config = dict(
    num_attention_heads=2,
    norm='rmsnorm',
    init_std_up=0.0618,
    init_std_down=0.0106,
    optimizer='adam_atan2',
    learning_rate=0.00336,
    weight_decay=0.041,
    decay_shape='cos',
    final_lr_fraction=0.05,
    doc_mask=True,
)
Each number is 200 + 20 x the weight over its row's rms, rounded and kept within 0 to 999. Layers, rows and columns count from 0. The size before them is the row's rms in percent of the matrix's.

# layer 4 attention query, 64x64, rms 0.237, rows 0-31, columns 0-63
118,228,216,204,208,218,193,196,220,243,151,206,192,195,178,223,202,193,177,211,202,224,188,191,178,175,186,217,186,193,199,192,203,202,195,192,219,211,172,242,200,172,174,191,227,190,218,236,210,233,173,166,229,183,182,236,182,194,189,227,192,206,188,173,200
075,211,196,208,213,184,220,206,196,162,267,155,188,209,188,193,194,222,205,192,199,193,205,201,213,172,196,213,179,196,181,172,221,181,228,230,201,178,205,178,204,226,186,175,208,172,194,205,218,186,210,211,204,250,215,168,212,201,221,172,209,181,221,208,202
066,218,194,193,185,168,231,192,208,161,262,154,188,200,200,197,196,203,210,194,198,181,210,204,206,168,198,220,182,196,187,183,216,194,226,228,201,192,201,189,202,227,198,180,219,180,197,216,224,207,203,215,223,262,217,186,221,184,222,189,211,197,224,217,218
090,244,198,196,209,188,204,195,248,192,231,165,183,209,170,182,184,197,174,195,201,209,205,205,203,154,184,208,182,188,166,189,211,178,239,232,213,198,192,220,202,210,170,201,233,188,213,226,227,215,179,205,231,218,194,203,188,176,196,190,189,187,235,204,193
091,246,208,196,222,189,197,191,243,192,219,168,176,211,178,191,187,190,175,195,206,202,207,200,212,148,183,213,182,183,173,191,209,176,225,222,215,209,198,223,198,217,171,202,239,177,212,230,222,230,172,204,226,222,204,203,176,173,183,196,190,197,221,211,188
107,238,189,198,211,193,187,197,245,178,206,181,201,219,194,175,178,194,166,194,205,217,201,218,196,172,190,201,197,183,162,209,194,169,246,228,222,197,178,211,204,212,177,194,230,196,219,230,249,215,177,201,225,205,194,204,178,168,189,194,197,190,230,194,184
056,168,188,182,153,196,209,211,228,192,223,225,200,166,182,180,174,169,203,171,195,173,183,207,178,206,205,229,215,201,195,210,198,195,175,201,187,206,230,197,166,205,201,246,194,237,158,189,198,180,204,227,178,230,204,175,211,207,201,207,199,218,181,201,201
104,169,214,185,187,219,213,189,180,220,214,234,192,170,228,219,208,218,232,202,204,192,200,201,216,222,205,200,208,216,233,201,204,238,162,196,183,246,190,209,196,183,210,205,184,215,196,164,171,210,222,190,193,199,203,199,211,224,213,171,213,216,143,205,226
062,244,218,207,228,208,194,219,232,218,179,177,198,233,217,205,205,223,174,203,204,209,208,197,230,194,196,176,204,187,195,190,213,192,262,204,222,188,178,215,211,188,188,166,214,175,219,234,225,224,185,181,222,175,178,228,182,208,196,212,189,173,192,199,207
147,190,208,197,193,226,217,192,192,234,210,221,185,189,215,228,224,226,235,201,201,194,206,182,209,225,184,189,203,200,248,187,208,230,175,188,193,239,183,193,172,171,212,200,174,195,196,177,173,209,213,182,191,197,194,211,207,215,218,193,211,199,135,204,240
076,202,207,200,161,172,188,214,240,203,218,199,205,201,217,176,199,194,200,224,199,194,197,220,191,214,178,223,229,159,200,181,220,187,214,220,216,209,208,187,139,207,200,211,196,235,199,202,230,181,198,221,193,190,210,199,145,213,215,236,180,196,216,214,220
082,191,213,205,216,211,192,187,180,187,218,170,185,205,199,205,207,217,184,190,201,177,198,212,213,168,192,244,118,189,209,187,190,187,201,196,210,218,206,214,173,198,190,187,198,185,179,201,156,190,198,170,188,230,208,224,198,198,197,184,210,226,179,227,240
084,198,200,173,234,218,234,215,175,221,202,192,193,206,157,212,219,189,193,197,196,188,222,160,224,185,194,203,182,197,181,215,205,216,191,203,196,223,221,208,238,201,207,174,207,178,175,191,166,213,199,248,190,208,217,174,223,203,206,199,164,210,224,244,193
079,201,172,202,193,196,205,201,213,148,187,220,228,189,209,190,186,167,183,187,200,225,186,214,173,210,236,211,212,216,199,191,188,194,202,217,188,176,213,201,230,223,180,238,197,215,184,196,219,214,181,218,174,209,201,215,216,182,164,206,238,204,232,164,159
093,203,215,181,173,184,159,153,183,224,228,201,171,190,203,215,221,207,214,200,218,221,212,210,207,191,181,183,157,207,201,190,198,183,170,203,191,222,196,217,212,219,200,204,210,176,215,190,160,209,201,208,203,224,225,206,194,204,227,155,173,221,219,240,223
074,207,181,183,194,231,212,195,250,218,198,188,170,238,169,186,210,194,222,218,190,216,211,184,176,201,191,191,186,210,195,231,220,201,201,214,198,214,168,179,215,175,214,185,185,224,202,195,178,204,200,228,206,213,166,197,229,185,234,219,194,224,166,246,208
130,169,183,178,199,185,207,197,223,178,197,212,217,201,237,204,195,196,230,191,194,175,216,186,200,230,218,195,236,211,209,235,163,214,184,168,185,214,231,188,206,211,237,234,183,230,193,165,223,193,219,235,182,179,205,188,209,187,198,214,192,223,200,229,189
123,243,210,214,230,212,179,193,227,224,185,195,182,216,176,194,200,189,157,216,204,229,196,199,203,160,183,209,196,189,182,198,221,189,207,223,233,209,176,230,209,183,163,182,230,190,223,233,212,221,165,178,218,192,183,232,182,204,180,197,188,190,210,189,188
113,247,211,208,230,212,177,200,241,209,205,183,190,216,176,195,190,197,151,202,202,223,206,212,228,151,180,204,194,189,183,198,218,183,222,224,226,211,192,224,204,199,162,176,228,181,228,227,209,218,169,193,212,195,203,207,174,196,189,188,179,183,208,203,185
083,238,206,219,243,211,167,198,225,203,180,185,205,225,183,183,188,208,149,205,199,229,197,212,197,172,193,192,208,197,179,203,216,184,212,203,220,198,174,222,213,189,161,178,224,191,236,235,224,209,171,179,212,170,187,213,180,192,189,200,195,188,209,184,170
073,237,198,211,232,205,170,192,230,188,193,184,202,223,181,182,181,200,144,197,212,223,212,217,204,161,191,194,197,193,180,214,210,174,232,199,226,201,171,219,212,190,165,181,226,188,236,226,223,212,173,183,217,189,195,201,186,184,192,184,191,185,202,193,167
053,212,209,196,213,204,193,182,175,214,199,187,188,214,214,219,230,221,201,206,199,212,218,203,248,205,177,164,187,199,220,193,201,210,197,194,213,218,185,207,211,198,213,153,209,153,239,215,174,228,187,181,203,184,200,222,203,191,254,183,193,162,175,215,219
103,244,216,195,222,210,177,186,256,211,219,184,180,211,172,192,193,200,175,197,206,216,211,204,212,156,183,198,184,199,178,206,209,179,216,213,212,211,181,227,222,202,171,200,234,186,226,229,229,234,171,190,231,215,182,219,195,187,182,184,190,190,204,206,186
088,192,195,170,199,199,214,197,236,223,205,228,180,193,194,235,228,187,243,185,207,193,207,157,212,213,182,194,213,200,236,210,181,244,194,213,201,251,214,202,218,205,205,228,186,226,203,172,212,230,207,237,196,184,196,222,206,189,192,184,199,217,189,219,215
128,156,181,190,162,193,226,195,145,185,198,230,202,179,225,204,200,191,216,199,194,181,190,203,187,233,227,195,213,210,213,206,192,215,179,196,176,190,219,182,182,198,231,209,183,218,172,174,163,167,229,217,169,197,213,172,221,216,222,204,210,204,197,206,202
094,195,205,172,202,204,233,209,247,214,200,237,198,189,206,235,222,197,236,174,186,191,207,163,214,224,186,194,215,203,250,192,181,241,206,209,193,228,215,199,195,197,205,211,178,221,193,185,224,236,206,225,195,164,196,218,207,191,184,203,217,201,179,197,219
092,205,233,199,195,190,198,185,163,220,223,195,199,178,174,202,209,218,204,198,200,188,211,223,215,184,178,201,181,193,222,180,228,181,193,145,193,162,211,210,175,181,196,190,217,167,193,191,160,187,190,157,198,204,207,202,192,244,182,188,204,165,188,181,175
071,191,216,222,204,167,197,216,198,189,187,198,168,191,202,198,184,210,169,189,214,163,172,177,214,180,224,197,197,196,185,216,142,215,188,217,196,228,212,207,223,223,232,242,217,209,222,219,220,204,233,197,229,206,202,198,222,179,225,197,165,202,179,212,212
086,193,210,214,187,193,191,202,251,180,206,208,190,206,176,151,166,180,167,195,230,189,201,204,168,174,207,232,165,196,203,233,190,180,200,183,196,181,202,205,206,182,189,235,192,268,200,174,193,194,210,201,200,208,199,195,189,207,184,198,189,207,190,216,176
081,199,211,159,203,205,222,216,179,224,209,205,199,186,186,219,236,197,199,185,160,181,179,231,232,222,175,169,203,164,175,191,217,184,205,226,200,188,235,211,155,217,196,168,214,177,175,217,199,190,188,204,194,199,220,200,206,228,175,210,199,184,224,197,217
071,197,216,209,240,165,209,212,211,172,189,183,209,199,164,190,227,198,221,227,160,202,183,193,200,209,199,225,206,208,200,177,202,195,194,213,205,236,220,173,209,223,204,199,214,190,200,218,223,174,207,200,220,206,179,199,240,218,204,276,213,194,188,203,195
092,202,178,224,214,205,170,186,188,218,175,205,205,223,183,211,190,205,218,190,231,227,230,145,162,191,195,166,188,220,203,221,173,195,208,171,211,173,179,188,237,165,210,223,196,200,198,191,186,206,213,191,204,202,185,177,190,187,216,170,179,192,204,185,161
# layer 4 attention key, 64x64, rms 0.239, rows 0-31, columns 0-63
167,234,207,204,205,199,192,191,206,228,193,218,167,229,159,205,221,205,160,219,215,205,221,185,197,179,213,222,191,234,165,171,216,214,226,200,194,181,179,236,219,183,171,169,206,191,228,221,207,219,198,175,224,233,201,203,180,204,170,199,195,192,203,187,213
063,207,202,214,155,203,218,226,195,190,190,192,241,186,228,209,185,192,197,205,210,200,179,172,172,219,213,223,197,209,210,207,186,207,181,161,195,219,259,230,164,197,218,235,205,206,170,192,206,180,217,207,206,172,212,167,204,175,202,212,225,201,223,205,194
059,227,186,209,156,197,203,227,197,201,185,182,221,190,227,207,187,186,166,233,204,214,196,172,175,212,213,221,186,215,197,182,199,216,200,177,202,227,253,238,188,188,209,236,206,226,167,208,225,199,206,212,204,195,233,193,193,172,191,195,226,194,225,220,221
105,243,208,181,210,177,186,204,240,203,210,208,177,219,169,183,206,193,178,240,199,210,218,181,211,173,209,218,206,229,149,184,206,202,232,199,205,191,216,229,226,174,171,204,219,200,214,226,230,221,197,196,207,209,213,217,172,209,169,207,204,199,232,200,210
112,235,215,179,210,184,185,196,251,203,204,214,175,211,156,194,211,190,171,237,196,216,224,180,215,169,200,212,213,226,152,190,210,201,240,195,196,198,209,225,226,189,173,196,210,197,226,234,220,224,194,190,205,217,205,219,180,210,178,205,206,201,220,195,204
119,232,201,174,213,173,188,193,257,193,177,212,179,222,183,193,203,190,178,230,200,211,213,198,208,182,208,205,233,214,150,183,190,199,242,210,212,190,207,211,240,194,179,199,212,204,235,228,240,214,194,205,201,202,197,214,176,202,186,202,203,197,241,189,203
063,210,205,193,187,192,211,218,190,132,246,177,188,194,218,192,172,194,194,202,202,186,191,203,185,208,173,224,206,184,234,214,193,192,173,247,194,190,236,202,188,190,194,221,228,227,155,208,195,214,174,228,207,190,208,182,198,200,197,185,208,230,207,204,193
118,180,212,213,200,206,245,197,183,199,231,187,214,175,217,206,194,223,237,174,199,196,185,219,185,216,201,202,186,196,253,193,211,207,144,203,196,231,174,183,169,219,230,201,185,197,174,163,175,196,196,196,180,221,188,214,203,198,211,192,197,196,161,210,199
065,220,200,223,206,212,187,193,208,288,155,225,204,203,211,195,223,205,165,199,212,184,199,194,213,202,211,188,211,194,174,193,180,197,229,161,210,186,176,215,226,197,206,175,184,188,210,210,204,199,214,188,204,191,179,230,201,209,195,222,177,174,202,197,226
150,193,211,234,213,214,238,195,164,232,226,174,208,190,212,207,210,231,233,190,202,188,190,196,181,221,192,211,188,192,241,202,205,199,156,174,191,210,153,208,180,211,218,192,178,186,179,185,174,208,205,193,206,210,202,217,201,183,219,199,202,199,141,196,217
073,193,204,213,210,200,164,179,187,197,219,199,217,214,242,174,167,208,156,245,208,192,205,219,186,180,192,222,204,167,171,196,207,198,194,180,213,199,186,217,180,173,207,209,218,169,170,221,215,194,228,202,195,159,219,199,190,238,217,210,214,227,188,208,200
093,190,207,214,196,212,161,216,225,208,245,205,201,205,171,205,207,233,180,203,155,180,181,200,206,170,211,206,198,190,191,213,236,174,182,192,154,213,192,229,192,217,177,197,172,214,223,208,181,186,180,178,173,224,203,189,208,217,189,166,219,225,183,202,214
086,198,190,180,202,226,242,212,220,192,194,207,195,200,139,195,224,181,192,184,177,210,228,182,221,191,168,171,175,203,214,227,212,196,227,168,189,200,216,184,199,169,202,211,205,202,196,202,185,184,174,200,218,228,194,169,209,184,196,211,174,200,232,243,186
080,198,186,182,181,181,198,202,201,145,174,194,199,215,221,207,174,174,191,177,206,221,205,209,175,217,199,190,224,190,215,193,193,230,221,257,209,200,225,183,241,222,178,203,225,208,210,196,191,220,191,219,181,189,204,199,228,176,194,189,214,207,238,171,172
090,196,198,195,192,193,226,185,200,200,235,196,185,198,181,184,215,218,199,218,200,229,186,199,210,187,207,171,155,241,174,197,250,173,176,174,180,241,188,208,182,218,204,219,192,169,190,212,191,192,189,156,174,233,216,225,188,204,210,176,189,208,206,199,199
075,201,174,198,231,221,221,200,187,186,148,188,175,221,208,175,236,209,215,195,192,190,197,195,186,193,232,227,182,219,196,223,196,186,151,174,238,182,188,197,215,168,199,219,207,213,214,203,231,188,201,205,216,204,213,182,198,181,219,215,175,221,182,231,225
069,173,172,207,221,194,163,186,154,216,220,177,173,189,208,192,193,209,207,177,176,200,186,233,200,196,179,187,199,164,224,208,203,183,197,215,181,193,163,158,203,223,204,191,178,203,176,188,169,199,179,230,173,210,203,198,220,198,226,180,171,200,173,199,224
148,234,207,188,206,192,184,196,229,214,184,216,171,226,163,200,215,195,163,234,200,207,229,182,212,170,211,206,204,227,156,184,198,222,231,193,208,187,194,228,227,169,176,191,219,211,235,233,233,216,200,196,204,223,207,213,185,214,177,193,192,190,216,203,203
147,228,216,184,222,192,185,194,251,210,200,218,172,216,155,196,209,193,170,235,200,205,225,190,227,165,203,198,210,219,158,187,196,205,242,196,199,186,197,218,234,175,175,188,213,196,236,230,229,217,196,193,204,219,203,214,186,211,180,199,195,195,208,206,203
105,217,213,178,229,194,181,182,246,226,175,230,174,222,164,200,220,193,188,212,196,206,219,199,225,174,210,203,224,223,158,189,205,203,240,200,211,191,183,205,237,181,179,180,205,197,248,221,229,217,203,185,201,207,191,223,186,223,184,213,197,194,208,185,201
091,217,217,183,227,186,191,185,259,219,180,228,181,216,155,198,223,191,191,217,202,203,214,203,221,175,211,196,229,216,153,195,206,205,236,193,207,191,192,200,239,184,184,185,200,203,253,221,223,213,196,187,201,214,191,223,185,214,181,198,195,198,214,187,198
058,186,198,218,221,200,238,184,230,255,170,212,217,208,182,205,240,208,201,194,202,203,201,206,225,216,194,163,182,204,189,188,203,185,217,153,191,210,186,201,198,202,221,184,177,171,245,199,194,193,199,148,198,214,198,230,209,190,218,200,182,180,191,189,213
124,239,216,180,223,171,213,201,248,210,203,214,172,220,170,187,219,194,179,220,204,205,215,194,211,179,208,216,206,230,160,185,211,202,232,197,206,191,205,219,239,193,173,190,206,206,230,235,221,216,187,181,205,210,200,232,173,211,174,198,191,195,236,183,198
078,225,181,210,197,193,208,229,171,142,242,143,196,197,205,187,182,206,205,198,203,221,212,167,192,189,175,201,186,183,226,220,194,169,191,196,210,206,209,207,188,229,181,226,219,202,169,219,224,200,164,208,212,201,197,184,179,174,199,208,183,199,210,210,178
149,154,198,199,181,223,203,204,168,188,203,194,232,176,227,213,195,199,236,176,194,201,182,217,191,230,196,175,192,183,236,205,210,206,172,217,198,222,203,176,164,200,235,220,194,196,182,154,160,185,222,221,191,204,201,187,227,200,220,199,211,208,173,215,203
101,233,206,213,195,196,176,227,189,159,230,142,200,208,218,193,174,195,191,201,201,222,206,180,190,187,165,202,183,178,234,210,185,173,218,197,217,176,219,207,193,231,175,208,227,210,171,221,217,208,174,213,222,186,200,190,199,163,198,214,196,196,224,188,177
107,200,245,215,210,195,195,207,176,253,250,215,205,199,180,207,224,208,229,197,217,192,210,211,216,180,171,194,178,196,195,191,231,210,207,180,187,201,208,213,192,182,194,173,189,172,180,195,151,214,198,184,216,186,207,221,193,223,174,166,222,201,189,168,187
077,203,186,176,177,178,203,217,230,190,199,213,227,161,190,183,189,190,179,209,198,198,162,189,213,218,234,204,214,213,199,203,183,179,220,213,192,234,210,203,165,227,219,244,198,234,231,204,212,179,203,202,194,228,187,193,201,240,222,229,168,177,198,215,206
085,199,208,193,195,200,181,216,210,163,229,206,213,196,205,182,194,197,195,184,228,174,178,225,211,155,243,219,203,193,189,234,214,192,180,223,212,208,212,198,214,173,190,231,197,237,214,196,208,183,201,217,194,183,185,175,179,252,193,171,200,235,207,211,169
077,198,221,185,223,204,199,201,214,218,215,205,194,214,175,226,225,177,197,209,165,201,202,223,205,211,149,145,178,181,199,167,207,196,212,198,186,171,233,213,154,187,210,175,204,160,177,206,176,203,191,179,198,202,208,198,209,228,171,218,207,195,220,200,200
070,202,194,190,214,187,177,211,170,217,151,226,210,219,208,182,213,183,181,203,153,188,215,198,200,195,178,205,200,206,246,198,161,203,208,195,187,237,227,217,180,205,183,210,215,219,194,220,186,199,217,229,229,178,218,205,247,221,211,223,193,180,180,202,199
082,202,179,217,197,186,219,194,160,190,176,198,204,208,194,208,200,222,244,190,237,205,201,161,201,215,220,186,212,220,187,234,184,189,206,194,211,166,173,182,250,182,199,214,200,223,210,190,207,186,195,220,238,196,184,174,163,181,223,181,167,199,218,194,195
# layer 4 attention value, 64x64, rms 0.238, rows 0-22, columns 0-63
086,194,198,193,201,169,201,221,188,184,208,197,202,197,227,194,230,220,193,154,205,194,188,169,222,186,224,177,203,236,208,160,186,237,186,214,209,192,191,183,182,173,200,184,184,217,202,201,227,217,215,187,215,209,223,164,174,220,214,181,215,220,210,185,255
102,221,210,240,178,213,207,230,183,204,203,197,217,197,208,163,199,184,204,207,173,255,204,217,192,201,208,208,208,176,217,220,219,186,194,163,223,187,211,237,204,227,203,202,202,209,223,184,193,184,203,203,195,227,174,165,224,173,200,207,193,150,177,214,180
097,173,200,178,222,150,201,220,231,189,203,214,166,180,173,220,206,225,200,217,210,178,225,216,194,193,207,200,208,207,193,183,179,190,203,233,184,183,229,196,223,169,187,209,183,252,190,225,185,203,193,205,181,192,214,214,153,177,178,173,218,209,206,197,191
106,207,195,200,190,228,212,191,213,171,245,213,204,172,182,185,222,201,204,201,186,253,211,212,199,206,228,206,157,205,197,216,202,175,212,157,190,183,188,200,185,212,216,218,209,207,185,204,189,181,166,214,195,179,165,201,212,171,190,248,194,165,189,211,190
101,203,212,228,187,239,204,187,207,187,170,208,207,191,186,214,190,226,183,188,187,183,169,213,217,198,201,201,165,223,212,204,187,196,197,194,222,234,171,183,176,184,182,190,210,151,201,203,190,210,225,202,261,169,203,211,217,235,222,182,209,183,200,228,185
087,189,185,168,207,189,216,209,209,151,199,244,183,193,228,194,217,220,199,168,195,223,201,187,231,214,238,185,190,235,203,179,194,228,179,223,204,196,174,168,194,185,215,176,185,207,201,209,209,213,227,182,226,173,201,175,210,198,196,190,212,157,207,214,216
101,191,219,154,176,209,220,183,190,186,224,244,220,216,185,198,204,210,206,221,247,195,235,198,192,210,196,205,270,179,204,233,187,207,197,201,214,175,190,191,224,185,185,166,217,204,195,197,202,204,219,215,206,197,209,220,174,207,180,183,193,186,192,174,192
095,226,222,243,185,226,172,208,206,194,223,154,232,186,211,204,182,193,198,224,192,227,223,213,187,189,190,209,192,171,208,239,225,164,195,170,212,171,215,208,195,231,197,225,229,205,183,176,210,178,194,193,192,203,166,198,198,189,203,228,172,202,202,212,188
086,211,164,206,184,154,165,192,192,194,164,203,168,188,224,187,216,208,218,181,147,188,181,182,208,204,213,174,167,190,210,180,214,202,202,211,199,238,195,193,197,169,221,220,184,215,189,187,228,186,209,214,188,177,187,183,196,154,202,189,221,183,194,212,206
102,196,243,158,206,234,201,232,184,221,197,211,220,195,193,212,150,176,181,200,222,192,220,210,236,194,196,201,212,212,202,182,252,237,193,191,230,198,176,211,174,216,186,175,191,210,190,203,213,213,229,216,209,195,224,228,199,198,188,227,197,211,190,198,192
105,210,252,243,194,240,177,214,205,206,217,164,223,180,218,237,196,210,186,231,193,200,190,211,182,182,219,191,184,188,200,200,210,197,196,199,247,209,176,200,171,239,196,203,209,213,190,197,191,195,176,177,198,193,215,217,178,173,181,222,170,178,197,210,185
104,211,175,221,223,213,216,225,188,237,170,201,223,186,208,182,180,148,195,196,181,226,188,224,202,195,177,205,206,201,203,247,237,197,195,155,202,176,204,216,186,204,187,224,183,210,191,191,214,182,228,204,187,206,183,173,210,201,230,208,170,172,215,208,186
110,203,210,189,167,210,187,191,202,193,199,210,219,186,201,215,205,163,194,219,195,203,261,240,169,197,211,199,194,182,194,218,200,164,211,201,194,209,209,196,222,211,188,234,216,195,166,207,198,201,221,177,216,166,140,206,210,163,181,212,214,195,203,177,195
102,195,216,156,189,196,206,201,235,160,242,214,173,202,195,203,193,231,207,222,217,202,250,179,196,210,230,187,215,182,188,194,180,196,185,223,184,198,201,175,223,196,222,171,216,227,200,202,190,195,209,192,195,156,230,229,197,184,180,215,193,190,179,208,176
122,198,181,179,187,204,228,220,190,193,189,223,199,172,188,206,199,192,203,191,176,210,191,190,172,175,212,165,171,232,207,198,172,200,187,223,197,190,149,194,184,175,201,198,195,220,181,201,210,184,189,172,212,186,209,227,138,186,190,252,188,186,197,220,190
097,225,222,240,179,248,193,222,225,204,214,174,231,173,215,230,197,208,196,202,222,202,182,210,187,186,193,219,196,205,219,181,218,161,191,211,212,204,210,182,178,230,209,187,215,191,193,199,197,181,224,171,233,216,160,173,204,243,211,197,221,206,193,197,189
116,218,208,255,203,239,193,249,194,217,196,181,227,182,201,226,207,192,194,208,241,195,153,185,168,178,182,184,188,188,208,195,184,175,195,208,209,206,186,225,175,209,188,200,214,204,206,195,178,188,178,166,203,248,207,208,194,185,190,205,187,204,197,203,174
110,193,212,155,240,178,234,205,202,156,200,202,189,191,178,196,207,238,198,198,204,224,219,199,253,224,226,188,192,209,196,209,252,215,176,188,216,225,196,184,201,186,207,189,201,207,192,205,204,206,195,195,179,171,184,205,220,221,195,191,202,153,201,212,181
128,175,198,210,198,227,232,171,187,213,226,209,229,169,233,205,203,221,219,202,188,192,189,196,202,233,191,218,230,188,226,229,192,206,188,180,196,219,213,176,183,195,226,224,186,193,187,168,171,172,236,219,187,201,181,199,231,196,216,219,228,200,170,232,199
129,213,193,184,199,180,233,248,176,210,184,199,219,188,188,175,192,187,202,172,245,216,186,169,194,206,203,209,229,213,204,228,203,154,184,163,184,211,217,217,217,189,192,211,176,197,201,202,211,192,228,199,208,247,195,200,173,210,230,196,204,240,200,189,197
096,180,168,181,211,177,216,195,206,206,179,227,188,205,194,199,204,165,191,178,222,174,189,209,211,190,178,206,208,233,193,183,157,192,220,222,152,188,212,204,213,164,183,213,188,195,208,214,208,211,228,209,200,214,218,198,200,202,209,190,212,268,222,194,236
100,191,195,191,202,169,196,203,194,200,188,216,173,192,222,210,183,232,204,165,204,187,165,145,217,203,190,195,210,202,204,173,218,218,188,214,202,220,196,162,195,153,197,172,187,232,212,209,219,203,246,213,217,199,218,176,185,206,229,159,212,194,195,198,217
102,207,222,246,222,188,212,192,191,206,180,198,210,179,192,188,214,213,208,178,166,218,175,249,221,205,232,185,166,196,227,216,216,219,186,177,227,216,170,218,180,187,200,199,193,227,196,208,201,211,152,229,170,217,199,193,188,190,214,187,193,165,205,200,194
# layer 4 attention output (transposed), 64x64, rms 0.241, rows 0-21, columns 0-63
086,203,237,189,190,205,221,229,239,209,173,199,188,206,175,242,234,196,217,190,187,196,212,173,181,207,170,223,188,184,224,217,198,227,191,219,173,213,191,175,205,186,224,210,193,202,200,243,213,217,210,206,206,191,193,211,169,190,182,241,191,227,192,178,232
112,218,178,197,212,189,195,187,156,194,232,180,221,225,207,167,179,180,207,192,184,191,186,246,189,241,223,178,199,202,173,218,210,182,195,156,224,191,201,198,192,214,201,215,201,202,193,195,239,151,212,244,194,200,211,197,189,186,194,213,204,181,211,205,179
120,161,199,200,192,216,221,198,227,194,190,226,161,178,214,209,207,220,195,206,208,210,219,159,237,176,208,208,187,227,209,194,200,197,242,212,211,205,210,202,178,204,209,217,186,211,192,192,194,267,191,177,178,185,175,224,229,212,204,168,200,192,172,205,207
108,242,174,179,188,180,201,164,187,199,204,190,212,220,232,183,179,192,198,224,186,191,220,218,223,221,236,205,215,182,200,218,182,164,198,182,226,154,214,221,184,213,187,214,183,179,199,185,203,181,170,218,195,224,178,198,214,190,222,176,197,168,197,221,174
089,206,224,241,207,194,195,180,190,221,181,177,215,202,166,197,211,193,218,187,201,210,199,201,180,200,185,201,214,174,218,205,164,169,139,204,206,176,180,198,183,183,242,205,216,158,221,204,196,192,188,203,209,198,187,176,190,184,225,231,166,229,184,190,208
105,213,219,191,184,184,219,187,225,226,172,195,190,220,189,228,218,193,239,209,177,185,212,174,218,219,195,211,226,197,233,214,155,222,177,184,212,195,182,215,197,165,226,229,185,205,219,218,218,239,193,203,203,208,159,212,181,198,204,223,211,196,185,206,236
117,208,183,186,228,207,212,176,168,219,175,206,215,206,206,232,217,221,217,203,163,203,221,182,201,190,193,192,227,216,194,202,182,231,215,164,227,230,169,228,191,182,202,174,208,183,241,206,208,229,197,163,203,144,197,209,186,201,201,186,201,217,204,208,214
139,214,177,213,196,197,188,207,169,176,235,177,217,205,208,159,178,183,184,173,193,202,196,233,190,212,220,179,200,175,156,201,223,160,204,200,194,180,206,191,213,243,185,183,205,187,172,188,223,152,204,207,211,205,230,196,193,182,207,190,186,197,220,197,168
078,228,243,211,204,182,193,213,248,191,198,217,165,216,183,196,178,212,211,216,205,208,189,196,226,212,207,202,170,181,214,213,217,172,196,221,204,180,204,180,205,189,206,229,190,216,172,196,237,180,216,187,211,259,175,219,205,187,180,218,219,169,184,192,211
100,189,195,199,194,163,186,188,189,227,176,172,236,217,205,212,232,187,213,177,184,204,202,191,167,214,175,219,219,220,195,193,166,249,178,224,184,209,184,214,207,204,201,194,204,213,242,193,188,197,166,201,200,159,175,207,183,205,187,213,199,202,246,189,220
127,218,187,235,188,204,169,197,194,172,230,161,209,200,207,172,192,201,161,176,207,189,175,217,170,211,219,203,211,181,184,195,181,180,197,187,172,159,204,163,209,246,207,199,187,187,189,179,200,176,186,177,181,207,217,211,202,184,211,218,178,180,212,186,165
093,224,175,216,194,183,197,216,152,184,198,175,234,223,199,178,204,168,182,216,200,221,211,233,198,237,185,171,189,211,147,216,201,184,197,220,205,200,198,231,192,184,204,216,189,234,200,211,219,173,192,243,212,194,203,193,175,186,181,203,197,178,226,203,196
090,203,158,177,203,178,208,152,162,181,195,213,212,215,207,182,179,196,220,202,180,201,218,209,234,194,227,213,220,230,155,221,189,145,207,214,192,169,197,215,182,194,214,179,199,201,210,165,211,189,211,179,214,194,195,186,196,196,219,167,208,203,211,214,203
109,198,187,187,200,183,196,155,218,209,196,212,154,198,216,208,194,218,213,180,192,181,203,171,236,194,232,196,244,188,217,175,193,229,223,160,225,200,197,209,229,214,191,196,198,196,204,183,213,240,192,169,197,203,169,221,221,203,220,179,220,200,183,218,223
118,202,184,188,200,185,202,150,217,196,154,185,201,211,206,222,234,177,177,231,205,220,226,178,201,214,208,186,181,193,218,237,174,197,210,209,241,162,191,199,205,207,230,218,187,209,214,189,191,219,154,176,210,204,186,219,196,178,203,234,188,195,203,197,190
136,190,195,212,210,214,199,187,175,199,235,142,216,200,172,194,189,181,214,162,195,217,188,227,161,218,203,212,206,185,167,203,209,160,192,208,175,175,194,190,202,221,203,198,199,181,195,198,214,174,232,213,209,213,217,192,180,180,229,214,191,252,216,187,185
099,204,178,210,207,225,189,180,172,176,235,148,211,200,191,196,197,179,170,203,213,221,178,217,156,214,215,187,187,191,188,228,219,182,210,200,174,199,208,169,212,239,215,205,195,191,193,180,189,180,192,210,171,197,228,189,201,195,213,224,181,210,225,189,149
106,222,231,192,160,174,215,219,221,241,187,204,214,241,210,199,190,210,224,195,204,183,221,170,228,229,221,204,219,185,220,186,168,231,186,199,229,192,195,216,188,201,187,223,180,206,194,192,218,234,174,198,199,215,181,229,196,195,203,180,203,164,182,202,230
048,168,212,242,202,197,179,236,152,186,229,167,226,203,176,175,180,206,184,182,209,212,176,234,174,184,205,197,197,203,170,186,207,163,185,179,217,185,197,200,190,194,182,195,218,190,203,204,202,178,184,183,227,209,243,175,182,185,203,193,191,207,213,201,174
130,188,176,148,220,212,219,186,195,200,183,189,233,224,174,207,220,184,217,190,196,226,223,192,196,226,194,181,156,205,187,199,232,207,209,240,178,238,196,219,200,208,200,202,199,214,197,233,218,176,207,237,210,187,214,198,172,181,206,210,187,244,214,199,204
117,161,197,181,201,218,222,200,216,198,175,235,179,174,194,225,225,191,202,230,201,215,214,175,221,159,165,205,180,227,212,213,207,212,211,238,189,233,213,220,187,171,205,201,217,211,218,226,174,237,200,208,207,181,182,181,208,217,193,182,201,230,202,202,227
096,189,251,215,208,194,207,227,229,215,170,186,173,199,172,239,214,210,224,188,196,214,199,160,205,193,175,200,191,197,228,188,191,203,194,205,195,230,188,200,208,163,216,223,196,193,212,249,217,236,207,191,202,204,177,208,183,207,185,224,214,232,172,189,222